Part of a small language model's weights: 23 layers, 125M tokens.
Each number is 128 + 24 x the weight over the matrix's rms, rounded and kept within 0 to 255. Layers, rows and columns count from 0. Numbers have three digits each.

# down: layer 4 MLP down (transposed), 256x64, rms 0.19, rows 126-172, columns 0-63
# up: layer 4 MLP up, 256x64, rms 0.229, rows 127-172, columns 0-63
down126:145176143185121119120137138117136170142158108101150117082134163130128113132073109125162120167138123137142148129165122104116131132141141132145117128163094098128113110167115097135116153135100138
up127:078110102102114136130159097106099107146094123141135181135120140109111167100152132139127140123096142157171082138122126147154135147124153092142128106116140105125132125152107151109101119145125098
down127:156115115149121140105148147140098150120122135085073128139109090133174114138092137121131155167104147160165134120109137118141137106111123150095111104110132143126148148092145093090162123139099141
up128:121124137157143139134157074115098131135150140138099111152091101127141132132109139110128136181144149099168153102093101132174101102161137158196120109123146107143146125138137100101139094143155161
down128:121107144120133145130112168126142053159129140132110123138112126118168135154097158113156141170106115152144146158092126153115145146124149076157122141111122133149114115099066200156142120186137147
up129:097156127183073096146109085133103181144152141126123118122124111161183158101153111138113104120122154112167099098120098157111101119164150163139143142095121115179139123163167103122143174129140119
down129:108071115136136112185147142112091118123112133123138123144127103119129138138121144137162117123105157105106129095134100096133130093107134149117119154133129098166130154090132127050130135145146112
up130:086130156158171094133112098097097129103138101115139106134130098112085144121122171104118171106131146093122111079094153109157153114123117161155138131150127135102095170088138103103108140105127087
down130:155135141107118134107123123166180095153160131148143133128107131131114157102139128134136103126156111173143126144151127104108080121107125140099144160104128124129122078123097134128122136114170143
up131:146063122101130091159122105096113123122158140166165145134096127167116136073114100124139122131162124108131091141124153129122123159147106107085158147133144123146053104107100140128156170124114103
down131:141092099113127091161109148117126141110100111158117122108128116185139163114083135086149087088161102184076105104100094100140129144152107099081084146153138123128096147105120134124128132133066125
up132:163121124121160107114118113107149186188134133127093121077116152126148147124202100170147119139100135202144152091124156145154107134118183136146141118102150115117058109145159152112094123131116180
down132:143126165145133146141149139110124159115117072118095106086141121170118123102147097074153127145098104157144137099129164141133163145182070084146101094159138094179136123168101136146098081092176157
up133:162106138093227116162111123106155139132118199133158171098148120141126152123182116097171121155139126152130157137124105119201170108122154112131119115150126102114085124194153175102127081112139165
down133:075085106121126098109140111088090085163102128133177159125117105102124164140136118123150115113124107117110152093126149152152084134063134065092098140153136086139155141152156174129137093123169173
up134:130198136127114139143094137122087151139122157111136123165124121194158117110113117130132131177120153147147128122172124118153118116172152133160143129108117161134109089146142193152145096111140090
down134:101090143081151153091114142128093106143109126126148145100152139132117138166079148166106139117130127162119124115134146092095146099133146138130125140153149103154158167082121129117122086167109087
up135:097102096125117141127088119138141126128124120129102140154162087153114159157120128080074142084138150094116082108139169158153123128136157121124102115163135074171144172131132130108085115122156128
down135:123142158133153153131136144175103169147151126121131098113107172100115105152138103115166135130142103137131126135166080146144142142151137112082158102110116166103131116132129096166131135137118115
up136:153150119100104126145112126135098098109088120109141083120131148125137183140142085158132103108170156122147127105109153177161129132140116178174123133095131103158117094159116136125142118079140156
down136:120106104093127159129132142129119097126141092130100138147102103120105142127127162105129142112138140131119149148088097117140108089142132119118157150128135136122113166131128088112153132163144104
up137:100125115150102103200167136110087097130110058129143087134142162116038152117137119147115149096144116069096137164095107181165117140199132065114122125144144123090091089156107196145145137046120146
down137:097047106117156094123123136121095104144162079152078112141130193095044153158116117061151139188118129120123162138098123121158124121175154125186122107112145116156176147141171133094184093184181103
up138:123155101174114084119152110101164101048154093142154107118112080152159118168132105133130113137144163139114123131130126151116153113147146110120118094128160092104120140158094163130108133151083115
down138:139110097108079153132106175149089143149098139113147128102117133120123125029097119128121151143124080132148095088149135126116144142103117129125151155113108124169130089129126128140180188093164130
up139:111114095128122149117105115138129115145130131138132159151106101157135129116132146108115139108137155130174123129136139151130102140145137127114155126150123092147134159151126144126092089131107138
down139:141130133143118121139142133138164143077106148141156087099133153114116129140139119133158093143121127118129142104134160126110134135106167148137116141117097149120130107112102150127149145151093131
up140:151147131128144101091167122148116129175140136115148127142110113143182098163080135109106109128108122139150191083094104114175086151131109093128109135113151132152157137140142170138109166074139192
down140:129123156108188210104120099167107145130066135086075129154095128059100084160118136172121081082147089118121149144157143093110171182087124179134123101141143135049180093196119048106109148161130097
up141:110142108105128123077145084109105090100137132112112070123105157125119081136120139111084108130145152147122087095144151116154146107093091112099141086111212149156130185145144131155069166101171144
down141:144091108116078096107092118125129123086122094108157130072153157159086213140095159111113146114162093132124108141181159136110121138059139124112123121150124102150151112162147117127184149111164166
up142:145135138163115165101147146137162149090091120128083157084153164170139159148101183177140113119143140132080155118107132097156132132130131094118123099183138105097138158146113145144179166135154129
down142:173177122141083126107139122166210131147159210117084106141142085149132119161127156099104126091098147128131157082206136088129108090113113147173151160145111150147136079096121139114149117159160117
up143:157154108131133179117097155106081196136100114131109134122091159088145114136136112148119141151101147221093141174116105073137126125176129100152134154085122111103107129151138149115147115111138135
down143:117143130152114146133058123147130079142105116144132124123107130085094116152106116104114117126112116144135136147143092060109103126149139138106121111092140113134128138145149105082082165155132073
up144:141150140102126079075136158087092164123143151136119073120115151132124102113169142095136132150132158136122114087138200121174132128144135145116123075089142121132117174169142125147170136115086119
down144:130143149141172154137125152120100143147137155135113180140119125115125141119156164121101085151088111135136112137142120134141170106171140097133166152125144151128128109104134141112130075134150149
up145:119133122145140096113118089108155117156140121156134121076141167121108107134114133132156105085097124152138113138118155100103125152128154100099108152119138156116124151100103121136135142115138112
down145:155139135133096111140129129108155132104103120117075142157135090103155145159129128124137126100106143146120142135137151129153102099135133104108111120149148130134140161135180090142100129087134119
up146:120124132122113125118128099091167112115128095126115140100141125126114127104140100116132121163123109133119158118126131149135147131120135117120151146153126118138123110125112128099095154142127134
down146:127156097139114183126149146162126115118123158105150122159123119135163128134143121167134126134095119112162140154163132137155129095133136109138133078141117139112108105142121135156146116112135119
up147:114094118137134104111138140121148119144113148162134158138159114162094144118130083119098174121143138142135127038115127098131159119144106138134153142126175121153144120112130124125111140106126116
down147:143140159087150116109102164112087104205123129102150143133128147141133124144140101114131131129134136091104134126147107118115158108143102122121097156116119110112107102093114123130125128146145089
up148:143118159171113143103122136123138072133119098129110109093128119116121146156163116129096119120123126137121106121107146165150146152127152141158103125134107088143113117133131089154099109114149136
down148:141159154127149112097141123104089123160090125104124154168133095116149126112133116130116161164150136153122152126132110133149117155118125083134107153087100123150121112135151152114128133133164163
up149:163143126142169126117128104114117115140154131120128125137137172162152117113132129105143174158140164139108158146113121100123117145102134151148139057124155135096111079183137126152174128156105110
down149:127068133086142124089114108138109099115084084153137142131142120133148162131085136123140167097131123142122137157110120110128128144113139143104111109100117136129159090119147116112100125137126101
up150:152138133149144131109120133099112148125100133134144095119147127127128128156128167098115104112151114131125117149097096119143138119124127119133113103145145131138136139136104139146131135125124133
down150:153159110127108122134134135125149138076132149141110114102144160140159124131162152110119159155131177121146165117118097162126145116149140132114153102154102132141117131107125161114118140132111105
up151:195129168165121144059124096137153133143117092149106075094133141162147077197140168140126127109125126093124124069171162146157172136133152127105116099092095133134151126111121193114075137146145121
down151:094126128132056157194111167158179096084166089130111125175117105159088183085071171073155145133110132140120144162062132141150140110161114170127123153138129125166124123116134127138094092114162106
up152:101142138104146104151120110148122101153151157121094137145089162151166116170124153115109138155101112105159147132149102121149131147138145102128108094125162117129126111118156151123120131124134144
down152:083080102162184155094140144131173110147185109141125101104132158135091108101088133091150115131148084129175127159104142142135127141119117143142131134133118113093101134104086124123150141129128123
up153:163153139140103123114120144096107135125153123111120130149166176159118116108131157124106120127129153160129124140137165108124123127133155171130145128100101143136124091164155164115154076112133137
down153:088093124080152147129120113136141097130107127159113142130101106110121106122137136139128132130166098159132140126106134131119125116125115138114127138118120095116121137165118166132050102159142113
up154:120097129161169161123111110103094172115138084129077137134166143123140116148166157103121146110103141126129119146099086103129146073121142172189117106130115110115099158113193079128079128164137090
down154:144107119138088092148115109161144105102119129134130133106158116148121171116130130135127100141114110090115139072133151120120128152129137150119168104142112129146145111142120130122147130132146139
up155:158162131099171150142130129148152091136151196115125100134132147156135131113134129076150109128142118143122084117124113141138147146138133108102179111121113127097102157135142123153150160128162090
down155:104123103103102132144069147103154139137091126163126140127144127105140137173146140141102118101117089122098133079109133098146146115123116122126122169155117129121141147144135126136109146084140154
up156:104111119151136078122118116117146132133125148157127117103124163129124123140176139133105127142119164124124108124083123148129177114148135171158086125105119157136131120110114104163111141102124114
down156:139107107125121111107137121143142148099144094120123106149105144102111089163158127131127097133152104138140122157178146139089112134145103141131106114155132128137129152154163147119150137142146129
up157:140135154133118159129190115189166178122119136175112119060112144158155149166165132163112125110104154180179143076124138123102159182156164135130131085116138142172120108117124138137110112136132176
down157:106176124152123107082134053130158137113140140194090123169123132129111131121145107047090135149089065153164164116143160179142115112151086089137186139160108163178102136084089161128098153150201162
up158:174188138151101155105116125127102179114144143144096118153134068159107145134106105095132127131120128073049177113108083128098132127166143144179088153133137191156113104130092110132144117143196141
down158:125172160123099134129137103117126189118118111130157110099147179131191151111121229177146142117097114081166115110139133130152104136117117105184123128117087179103121112084103130130139154103127121
up159:132127123148129122142130125116106127117115138116115090120119136121121146119137101149111077121155114174098125118119079129133136133148121159138113136114121110124158116157130110119103131122068140
down159:114153086103105133150113133127127127076169126125152119125117122175116130120145125139136109154155139093126112141152154121124112149133122142092126102067153151093126091111107132152143123084110130
up160:185140088138071125138133139105122107100154125107131108141127158156172178080136077085121106140216141126130131175123114136105101145132100067055158133141145131128105118156128155173184163143085125
down160:091105118131119128133127129087157158181129103145114144097162143151079171105139115105124125131108130116114105139041134090132170156142104137142133123172120106174100155161147116122141106140147162
up161:135124073141107112107103187095107143190083101143134138105154178178202126075158129151082117103098112194122065143116142101097116105086133117119095227161121112165142143114111147119091129110063103
down161:128086170148109134127121125101111079167096029126142178132149106154164130099120120125128137148124128139154113084091137150117088112121182141178104148145117070207108154128145127141145148127157168
up162:086118134174084099138103087163149092119133145149114108073111129109113148141175118109133132114124107141113172114134107134107112128131131141120133116121121127119118149139091111162147150095166153
down162:095127125118138147133135126148092144129119074072115125169132162140166118156119161154131109134132132123113115106133125082127135134159105137130093137130137131090140132160167126076124128146091117
up163:110121130131129108115135123105141097148118133130151122094119126112162130124176102108121141120165121148151133108089146129147150121099160124116125121134118105152135145125128149132093097129110090
down163:098095157115146137121114128149131100132107158155128112148132112109140130141179127137143130148126103143152105161181122133160122098092148108144103105147091132158132164139143135139161135097159131
up164:143090114088127125151142118107126152146117142138127114133140143125112114068131163105130102107154125134127142118118075106138130114147117135157165155101112128144097091092133142129127112121153124
down164:136175165119097157090130144159114121149121177153146119142121142132133125140138140155124127113137100097163130139148154134079124153097132139113112122094115111133122119122064120135113118098123132
up165:128118128160147108146161136130127141120115161114148138125139107129107147137107118097102106114118095121111096136100114132128156126126125134131128140162146149090136142123105139105085126100088120
down165:141125132082113133152143126130138114110126176157158147123144134143101133126102109127127155108133124185120164125150139147127141126125124124123147106164131149152146121128091143117155111131139123
up166:112128115143135134093083111133133113137128121126140133132104108119116128133086148111128132112126128152127150119132108146124123178150133107098143135171119153136136137125112147123101127137164140
down166:154168131118134104111163138143149143118151133133102129100157135126155122141128138130098127138093146119150110076141158127137121130139152151128140107117107136143107123097105119122112136126113136
up167:147100146123108111113123141112107140113128130136121120145090120132108134093137160097138149104179111131116146154136091106147111155127131119115121109105124099133106098149136140127151120122165110
down167:111133147087137104136147106160107131138124129183132134134111137147132126149178144150105132124141132150124124165113136146109130165112110152122096113110124131165121119109126154133073110119116095
up168:130153125105144168094102128140108157146104146135127136114102144114135129121069164120125129110123147123107131121154121082130114142181146091157092175129099138104120143107105150139147118103155152
down168:114104166128086126128103096106082121126110108097127133149106149083168160125122143120123138128115120090088137149109108168145144111131106122122185108125113121126159133132125160122070123144144111
up169:107087129141177127172138120114142159128131112168076161128156120157120118103191144158097126152159146126111108132163098107159121153129147135139131164143147135128157121105154113081104122125152141
down169:149126134136121089132093157160152157164165141086146102107139107149114163116134153103177117150100112134162116132153125119099148138128151146095121161096116126094161111136082119110138126128158114
up170:185094149165122140190133115103125183106113108126118090114160163151114102123173182119122126124142138132131189116150081147155112130143121157173151139140140159160149107122134170119101121142174142
down170:147195103136080088127109162124127171133125139149135104065158119123129153122115150114167151138095085141158113150145161108109104171159117115091093153130145137149114118086083096147079073081123136
up171:098125126143111113124087111102111141138155112143147123139123137119113134124121168076163120090136155158121126134109137121116099161171135156136147113133125106170128149152155130119176132119115119
down171:112102157088114129115144122136112150109130083169163141154115112148139138102150170116124138127163155128176130138086104161155124103112141120155147152139173151120083132135099159153122149121089159
up172:127132116146104084143178110161132112128133092138121120121122152152127080143137199158116104088107124045145122165171085088131137166230171094084139110103073125140099105114129093127116174152152113
down172:131128125138120098138185162102099150082130143129173121150102089069106089124097151147181159175145084081132136206133097145170164121182128146084110119115126133179126130077141114044096110149126104